Each number is 128 + 32 x the weight over its row's rms, rounded and kept within 0 to 255. Layers, rows and columns count from 0. Numbers have three digits each. The size before them is the row's rms in percent of the matrix's.

# layer 4 MLP up, 512x128, rms 0.162, rows 442-511, columns 0-63
099:092131109088167122144104124150160144146120111147137157114164109125145104079112151149098193136177093103079126069177183107119118144176126133116193122093140164127151102144104153128130148060105105
095:153111114130103199162085164134133087115131095106114099047156115136122130117094128134114143170199120063138121149169099128115149155132109090144119109121110126087184119106116153105112146122080088
083:116127107076087105140093172105094111092179118104132106078172135112090126126144136066184114136135137157125111166160120157136066097094099136120152110140060123170145159133133147054149130085135142
098:140148159126111109186098184170175088124090119112101118094165190109132100119099120123076155140132125087105076156158155131126147166184096119160117122178150143136120146074133083183094123141090152
096:093122194129099058136111153143104121098162173127169082127090103088143106117119107103184076082105134139151123164077134122113126153137092119126143147192133158135113070167151129109122047137131119
096:072100132081081108100151163150139090079066134187107083154129141116114168137090132141129105090181135131155128137101155166109156156089175091178092179116109126104164113137068099167096152098155078
100:129120076092135152153107112123184123069132108157108054079121140125099143130112190135155123104128171090151066172122142135147128087129127072138131149151120138067166096220066111168108104121077167
104:128143135129140118107077110117140078160161143136143119127093107129081195178147113143141104126152192159133109147120136152129106195092173119112117153091145043132147105116116076133130086109112173
099:118128093136119114154078086117088139081156144135068071139108129087169129095130160095119151104087144152160176155156089093079080079141073113129167111129107121135110095182143105164093132095166141
105:108104163054140116150107138111189099127079140133103149154114181164076081181094147072133105088111166070061100106154150128118172150166214157098088060182138116178139126157188111151111145143132101
105:155106125098197087144216097119134112158100118129135125161109140138114116118129130133152135120097139116151166158152136055135011131178094124117127100113143130149130120157141130154161098133130111
108:158142077197090160171125135124156061182120112124155123141124194120116140144123151127098115084125120118150136120171157090165156127136094120147149124200105086198192109104169098092161142097125152
098:183107112090139118151139081136083096133128163100111132130084121184185113118132150163124145137177118187175095123126118125131170082165115187087155154089172158085113135124132105129139122137078151
103:164095050124185108113140089202094117119167077148134126163130121122080135114152133068111143102122162131124135124128069115118143158125129107108168181131078140133096101148174126205108093111118107
095:130066156082127158151139197092147086149108124127142184200183159123175111222161111113135063137154157120136133163109124014125082162107148115154130095111122113104098151104127114127080120138057125
111:122147114126143177158141121134176210086166130173118145106108159099133172075132093097092169153129121107122126157095172186100153177117072063144136102082080092111065086163146143150065109107099115
103:149145119170094133098091175148141163093088105082105146146145171121134167089103116218167097133143197133157089175136136159121192172107082073126138187094165158125112093168115128140156098115120216
104:109097145162151146180184127179170115148089099121149104155097111132153132176146081178124137160106164129083175151137181128167186128087148116093094128163108084104083089157156132167081086091105143
107:101151099118095120131121151151122169133116151103093124173147154147054156085179081124162091131090215222094107137142135129105118128123120145105140100138113200170104185171163101123156112049160161
104:097123078110143104151105120122064116115126171098108133113190134060054096157110106148127148157162156159134158116151100078102148144103110144092117148159117143092178168106207107118126119155121172
089:191143113133120102127142168155189100104122184106163103154111132131139142093136113079163193113182149120174121151159198155106113113128163177128079109155102109094131101184107173125101115114079066
100:089161133204114138086164148125125111147067093119074145077084130075131089111046105160120145100161109063143141108128097151125102087151156182083097162124086120170068090125139140115075095082099100
103:124173131131096057141082199059174127098128163124133075128156086106148156178142119178105135134144172162088108167142114201123135104131133126132133167178073132140124101139181149128193138131091136
100:148126084094135068108090095143109161112124183088159078135159120108157136086093156115106065187074168129083068125099117099101145112076172149104141139084180148125177104182141183159144110123133177
101:097101112118126148120149166189108114169091149129150107137167138141119103183154133141164119143184144116120115161126180066211114173106075084151116137140124071113112164154080150090144160077102071
094:101066174154117110116079181113136149145112120106096111130122152182143122168123211092061135126134112080137171110148145135095107125068147196165113067132124151149143177109171125217128141186120131
102:029125134109158145099107129120156093129139160143088108147192098155126119106084144081082171109149183107099156167108130117177170140131128105108119136098112103129131170166048134090156105106120154
100:086123134104097109106181138084166104137143121095145140164083167062127150122090168149097083122105133078229125124118123121096127146113121074068087074125112122140128077171150134132090147123121140
092:124059154139142166091167167106183140136136161128094172104139107139133168083131121061137133117135132053126162155187116194149139086089145116168116139157177162115139157159162110069177153068110137
100:176115159159101121173146176085183154116129133131149141096134140134143148106116078104118158103151135089168172114113146146168114112131115157182130250105090120146057070124067095178087125113149071
104:118165074134137059097199122097091099196083102066128112172132125108111099153133145129089097113104102141176088136112150061180132153150035098085086137132137163149109126086112121176145210143111155
141:134165084135093144107066091113111128057122152094118152120114096148139104156073094147109146132144114112066101077165078149132126145104180148091122183087079190162148165174124110102101112096070173
105:100101079130140149149129151075082085098088123122102163170128120182101163180152140143112151127132109159158081094161089111139124155146104147214079122115114198142087144161124159139098157097184141
093:118098099133101185076126197155153092090163147079121137142131114139107087175098128163119104150183091113169142132090166125168134138108044079160120125093138108155058170206166151142089150147114092
098:100137158104165159108078141187133138125125122109168142156092087064134110149093116076073117117111174123185106119111181106128138127127105105155179153143130115206096101184069068101106124063107120
122:124127121174111074083157154120080141092121104089116115136112085191157098075177129122120155130143105136068121086113144021156142146072179117130118114099116150134101125126131124126094123145141124
102:147131126155133064104134125095171111136133115108142155094150119116189117177163143180101139124093171079118114065119147150157123120136203203114116169098154132113081156095135124080134120143126133
096:086090181134103115119148209088079150149096105110086135157113120085110147122156100094120089113145098148155104082141151175157113160131107154096130060151091145154141123127127087120096128092099073
102:146081170134070120117154116113143131178127057131131083073114146098094136156168130147121150118163147130127124186126103169124157183177113131096105076114138137189141123123166085106142103112126139
099:183124138126081142168067085129167158151105120129081223110117188154148125085157098118126088153153116012131089101148083135176118110147153074120178195127095155151106112167068114114128111127130089
110:132098097098172144155146124117069120154145156183089099111102206202155123067118133125114129122140191173164129157139129091121130110119107150108123157168102151113252160100104087127055118152090156
098:110138169127140143101125145072135086120156122061104126144170134213180144095135123173138112157137133112160091135136138052111112188139111126185142144114123105142116156138101085182113088122103136
086:090092068157116146123068106190127161130161172157104115142124137166105141084142127125150129150113140087085158089153093066148136137081107167156185180205096145096146128143113121156096059117127152
117:152170124088123102128195129125150117138104102101103127133144108154125164102119163146148072109118183113147105148132086121182135092128139154089111172219182106150128136136100066123144064169126115
103:138149169154143078061124154142181137154118172125121101141123096108059098212122145144140192118095141125113157096176181178129077110145100145114118060120106165097146153103135077120159094086144143
100:088144167164171152082141127158137076123063135112151127137129099135129062151109145123100115097134107100154114144060146081131159114134108157118097170169087169173151112160073103175116179130047118
110:110147136153124091112153162121095090134111120111141101195148101118104125176150143156173121116107156110166172171141148094137117110061159133120087162132107184104156099099116157120126120151096117
099:137173157124142121148107158107111145117155118055060134102137104108123133167092104158143101139118130061088085125115118110099128131086165107118129121091090141113138111124112085148146168135091043
097:137110118110074154110121130115093093194122109135096108118135131156164136080139166092104075211147179160086110153152102157151142099101196163111136175113202179139189144077078183113085127104125109
118:144128151087149163138163137182113158142127146050152118136078159209141126110124101128059089106178114108107153139130172103098093181132120137142138156112135144159115072199091120152068130127176139
101:107107177130147185127156127181158136135184113153089091134079153160094124172148141155142181106137104162148150162125206090126153147156164185185137080130145153151129123140058126192067096125116160
089:178109159094164133140135170097116124140075172145156164187121095171102157163122127175146161115092175131148129123159152126074057167241070143080159112068090123144103085119133147120137141123112163
088:138135095122153068103161131141138184108108137087110141144155172157140087111135118109155132155098163117145205108169058112105165136082164117121146093103163157125083134153062126136084170103107097
092:156152137120155099150166207122105138123155162096113175134109073112122135126116085151105065072150137061120103167155160107117162109123149106095129114150091064134130109134126107162138090158136180
093:117153150142100156113133134192171122120094165177132139071119123141082139167117091097145080127177163131118099146108118140096142189126116109145112088199081109161128156137111068101104155135168120
097:107136140095118153123189157156158136138137153113171133146088040019148099185073080131085145091162126102107097119139132065092102143108149094137131087141086116136096129186129116123131123093118075
102:115100073161165095135166136111105124109134140165099143133079088062147149150097164120121217128135101172132166141111218137070144166130107149081140162094125125159169059122116153122140103098149122
101:100148087169078096111070113139119171157149143089088087145106098106146142116115139105134104075124121090133148090137150114132074079203175161129164135057146109097083107178200109177130071144123069
108:096097140171153125129102091131131157118090167159138131130105141143192125087127111079073089095128124090068120120137128089097137055066162090153148130079132190117086154148112163104088112139120126
079:166094082126130043095107155121141158142107178161093131115137123158161122122089123194128129120106166043114120135103131151109173157120170064126169161130100129135086106052117135145080114108129159
101:102107124141137190126141107124070130047147122123144139074099134121096095151107080154188095106092145162108139120114145111106144136152160117089101135111128162126087176096075102134073170037118140
098:099090127124174146136127119041145143117071186137141138124106153122095098146092128148078179122149149126144149158194183130099117179076087106168151122131109140141170134146172111112135061151126107
086:158086029139131103141154120130086127116104174161091123171149105183076164116090145101103143150131181154161166149116122128162140094216119139145127069091140085104106132146123111159113160109129129
093:178052130143137109117161169101151116176119136089152098167164150145163082160177104100088107133164136105122148097126183137065154164111163146096130177123177114118104105148158101072111129143136093
090:107143101117121102150150120102141125095114182119111103121129135138183126111165155147123120111105102107148165145145121093134173116144085157122108085089139147128130179115134122095047101045188124
083:088143116073119107157121114095145134125100153095046040129176136149091094089096139116142157086180152090163066075154146140100123114110166106168149129167147116107132095135090118097139127157155134
104:158168174159103068128110062074143164184132137151162146108131194079140126119114093091135150130107188088164195121097101160123093075123136132144192145122168121128149152143097131126103126103159113
115:060117175099150144118171147122161123130181142130154154161113177063074119102130165105181174133099124114138092134112134115124100142153107127101110151133133189168118131158069135093146115112106111
090:131163138103117156160100113150120115135111156121173134145149141134121132114108123123178066115056156073113076132125042107089153195105146179113134173141103138181073182184119105164163137118109102
103:166127112071138167101184164172130171061119139105097146120144056111155116117053144147060161098160108125107164078137119161122071153111132106096113060143146242117138069152140114110120151116110127
# layer 4 MLP down (transposed), 512x128, rms 0.113, rows 442-511, columns 0-63
091:181094103145094166166116156143090137148087183106156211135104124133149103163091098103099127187105158090146177151133101109041138156117170149160118127168146136121152121101140110078112070156140134
097:114088125159146090154162098089083130082096107119160124143144179112092080102132176127199137152105208148057090113149074191112134066153113138139083117111104096091141167096135131110103109148137160
077:156170120110126097150123096100098177167127119070177153058038136095179212122132115147146114078139160134126149137096170141127153138138164100143159148172093110108139125097174137111134146115083109
102:122156157073152136076127090117096146144136160112164151149107090164129134111162138083165136121122142112128148116174081086100120169081164133121152128154104106115085152106129134125134110141096095
090:131147139182164191142097101146125090147130123083110174069146127160106101158110131103157189132143174155131191133112144056137107140158127112129126066160139118117113133120119079149150107097158151
093:116081143166121125130165138104194162108056161072150143105157138130110148182116090098125155103130157170208148125146098095071183151167130145109141157113139110192096108154153073153105169135133165
091:124186100134178108171121090134133151135107164084114192181157106151148154103141157122086087115178115166075095108159081121098109101141178157099090138168122128160177148136086205079138138170146074
087:150144168125111079156053093149110153129097142119137158155134128126149133139088153167140195155128169078115103115152106124100154065108096196049145168118124126102075107161125121104101149197152125
103:089147038165112091099160124138166153136141134098080143136169087080123152099091125133140118138166142166130100126096088149107202126089167155130104088154080119081081141108104122159046073155112117
101:113120159126099238145116086127138160135160085146130205117114131120067143130090106117113142152130108118157168119126133101101099104150143087175047109112174107126117162099124138125127102168144135
111:187154159152136096106101134072106127124152081087149111092072142162162129103105118094162187143062089104126124131179105077147133104130148168130111160101124123129138135080134182127164155186075102
108:133068103148105111142166169119115150102152071095151155116154082118156135114110109103183141124132083154074113185102139140080087153141144148090185108080088148024086165144126140140111173125146138
106:112148096077145152115111118147140140112139060119130118112120166127207171115093151113109159085154137105098143131097179113139078116179119166135165132060188119158149131146147181134066172114149067
101:096140218107127166134101145126154127126157087143188131117153142093124142091071097129133157108090152177144087135165106156145148127138144135061076064132157126187122096105079101065120141183087129
084:099150140129116163143069120144095108184149123151115149144143110182121126066122145088115128130119149145121113084173102140140129095104095132141181148138092132134058155142154126117185129198170130
117:075133094154136123095113139122179115118127127128136126155180135108101083084147132140144056137112101096174198134079080116073143130099147094142171088108166091107180121106047088166079105104130074
090:148196097133121112153132119072146089087146074190142087098128123176034084179157171161093082144142027171068179161122120087084118127123106139102162091152135128118089138149154121160175080090185114
120:127130131100187096187113073097118137113180087172127144184133176150054099157114099169118188141197113141136078159131076124141095162138079138098139147161122157154140129073089153195091173120122127
099:162150088126130082203118124047115107115108126066110113139140154103139103095111110060135128139158140104118158085092167101132184097173103084132150150145149113135104157099084144131137128140134130
101:152182141187145102130083122151064178120078173157131149130102123095148132137140138085161131129094156133070101154150135133146115152146132102087108146160150091150173161123103109140170133180151121
090:134114200112107175072102113111140144138174121117142117171121125120122105072110138141165116130100123106124057080154080139076132096153134108146157074159152099170123134059137129163138110114090164
101:110151141144171130125101144075140120182133157173087102123112123137137052104188154131124136098124167159180152177124185123187159103139110136121114151061113173128178174153112101077115129107155128
097:137104157146147176107122120134113152162169101128164168168104118168154171158130129058135108119077079112107200185114120135137090099093136128118094155150177092133146178124183113150139099154066131
104:096176123114166093130138140120130121147166089142083089146136122153168172183140096132147101136139100167139166194106156095133186123128095155135142071176106130133146141091097161123122174169167147
093:113136133158147165127095094065088061165152129160166156086137115166167158112073125131124114158131101058176089115156110147109163124153123095130130119148160085153127120097154111141199141171148089
113:129106131139102140168148131098164112136127171196091103113155135111106129131113159181150125103109118129114114177084136166096097081107126096134147186155136099157132162118095133186147163128210100
100:166133164129101130153162103152163100102172184117157141144152123135135110119107168085180117101074084113158121105186150128171182098163093093085151148146106153155146111106144200127147133115125109
103:114058133159110128165087085162094060112139055166110124169083157123158158146081122087119122179116150157110130168121103147108167094140123160109159173163090112204111151055115097065149135138124109
085:140151178139157168140132106141122107137087185103172138194061153155128130114123110132119110119163075063162111116096104102132136063112130100098110099111144104130119090101095112141148143103135117
102:103124096134166172134116142117129129118136125126116144144082150154051163170095138033167170154077121127101108083124148147132143124138054109121129068136120148083134073155148125077155136153055113
107:122098132167113100070188119110169086152073159123135096181119151206112135115127135123115043140111116125073115180137132133157131130136035140132096078171156122048136109157114108152142145098148091
145:094091133137144123136215166104151147178160149106144123104152101116122116097150154129178080090135180128191165161108135141149127084165132129136136090131158101067090131143144114104165097180158158
090:116110114065124158182084131119096159151187127168121090125118127141128137126132123107161140117140117126165096153147165189193138120123126169102129055142143115137157100054149115127129098147148131
095:139113170167176053148122177125096054158079119164105106159168091087158124108143112120187140176131181068128125121116075135099107151151179104158177187143122106143069117151157107136206097121100077
103:165126134163162126072070150101102132221105103140130122093117089136141162104107169086112079189150103188181181123119117178216117123087103163151136135137155156122096087103116117042124122115138169
116:135092099117172102115129130102109165216170089137124129112147125131109119081187117104094147135113132106099112091090142101137132098119116095159105164107121147065181142147123108168182079147149111
105:154119118119141102128146172097197090138160102108149105182143163089159133144085177147165124114178064142191153120095114120053200111114146142063137148102066126084099160150174145127125139138108083
110:224164128130120178141104116168150162117119095150053102181084100115144126118119169130108163218142130154104112072101100109102087153147126121162071137160165115085091139120182097114128140151137169
099:055124117098132072152113139097145154074112147167128139137102080116103122122153120169165096109127058102112202126098148189122116175114158134133156148170077175060145143088115130147144177144106164
098:078122108101121142108085091125121123109125130132124169106131138085141156144167110115073150080143088178084096062098134151159077172107191142156057098106140145095133171098122123137151087121125106
106:121115166153109149081155147148157089132040154109137124145116076101154135143173112100155081095159104168086136094135143140177173133161121112136087145120164123084120152207156141157175169172136085
111:173159155105143162142168151155119175163139158133121097135149156081097039152168149149108143161175144182147131103117160127205163106054177125118103117147114132094066147141124094120104163143134154
092:141077116103094112173120181121158077128119128187090133150162123091086136118131144080133113101179109132187053213153121179112127139134080114139073161068117116099145172169122125116179103103111129
112:142074126104124137207104166128135128150127136203103176091105090100087070116171154115097149139134058154156113122131177134131135144138126137169138123139063162170193117097129127129138139128178139
101:138128087129159153115160174114154119130152136104115195115103122156141087095149075083083103190157156101095071163086119186147184117146160106137157114101175130145145139120139094127128181110163141
095:089119189101152113102152070103177136153220152173153131124046128135063131156164111132103100087133106150134200091119136128154071134161148094114124119150114064150172160131171125136162072115100114
109:141149163145160158200137070205121154136123116181124118150077166096171079078077148137132093207162085096147111106141094141125151160126118199141181093089171129197101127093142094158162097134139103
097:125115176150147111116201108082135086103134119109162127135117068163154085061093148118148189162129120137145109188135089161162118162191179147170110180107102102111119127143146048124131154063150159
099:170079127106146138200168153119120170152212111137155105131085072122096141132131121143107155117148135153135123121075156118076134088114175105153133130172094129055109086113137173141184061146188085
110:137133128148172124124166092167107143133149145078172143151130184079111094121132091139110110137139142080144134143189141169099137164104098129152096108110152160126133187076150185114141127104133119
097:084153113153132090153090122154090102096136146123160106163072146115076103197087112081125116122157098124128143072154109192090160094112179130104199192142095165114135121163155114169108108188118163
087:116091107155158105103119088111136184149119195113140158122133163138106170134216083129154120140181175131100134128199132111107099085138182088184167090100100100150092109136176108071131114131084105
094:102104112146166081116092122138132118037131127110153078171131151184125157120142122140126171124113138134103112090186093134111116072133137056146112177108142147207086180146112150079181134122129097
095:134105141121158173105072136119124110188081179139122137141117146131156159113146123126134093105183074167148130079170195102178094096111096175074154144172142099138196132108110152117146140091082098
102:192133072124153120156160109101102153121142174050067154148139154187177143092135119127116157121129152150169113099090210133147081119146111141114147158071163145111131112109105118160104146108093105
093:101134110153128125129139144100128107177161124164146078119128145091175154105100154082127119147099138149104104129077070130183204081098125117096137104113115139150102121131075098047191125145120153
104:105139121178103123117099061072154110140130160156139119193184090096148103125097085171168077187043071156130112064158084150143114093119141083149110108102136170140169124158129123140161129143096157
107:089081102107158165168164155090172127196111134160097133112145122061115133105192094124150084080174139138111156158082130112177121110136056149101112133103146171055160172091138075182163141140152136
104:067146129180136124178145149123159149117144128105142144154127156148120125107123187133080125192134110136167164145133043176094110068150072126121133164149113164110124109054178146139153083132085171
086:101177149135088168124123125106061039112164027097085080188129161101097130114125167134117108123155091169167138112119115082135090099108088152131141136122182106142125123163118134149212163123119188
103:169160094095148166091124096091136142156120161085157129099126134159105171152107148159111159133147095115136103095104098121118112111143131145124147119107113105135121179080060118120233129083124138
100:123169152213113111120145128159142163122138121159112109179165110153176072115078160125167071154126131163130119087086068116124157117151164126123086160169135113135138104117123073106097140116211161
091:116083121133165101111119101123157180154101107086209123122134191101153131077077071106095142117130164181118122142104146089116166091130102106092107102138164110134143085129188152145105106139191154
079:137137185132125153145119132146086135104149175107098154118117197145137099168127055166122129193131079163121101165165097100148098147113099067135191117173085137085098118163091143154109132113198155
095:120178159096184131144107130135107089152147093122145166128107179097164128043102115117129212067137175088144099120151094131088102113096128220099169130113139133181170140168091189129178127161125128
091:107150066097147166119088175146162123169121166065122113110084101105143129163162131120097197138090055151060092132144137150174097105134132132092095097134115142110152041117103114120099135148141155
102:135123157134087181137126158122139091056155135103165142162102156162125149124119149169105115159133134127134113135151214115111173148081167135161169147115172108103109147150078179131129226146125120
106:181130145162051087147136079087095110116150147119132165130112067107126119107143125173154143127073128138092106096132110172087131059089131126086141058157086094098175176092150168143090149059127157
090:163096139196180165138181090160192147144134131174097119182154129057122154119127119070115137105173071137189114159125197097218128121110134143137121152193164125150123147152153176183127126135155133
098:092175109161177168167163151099111143161114066122160169162131088080149132141118089126128168096099095063120133135183110111124150102172107151124132147056146124090150170127097084144105157139122118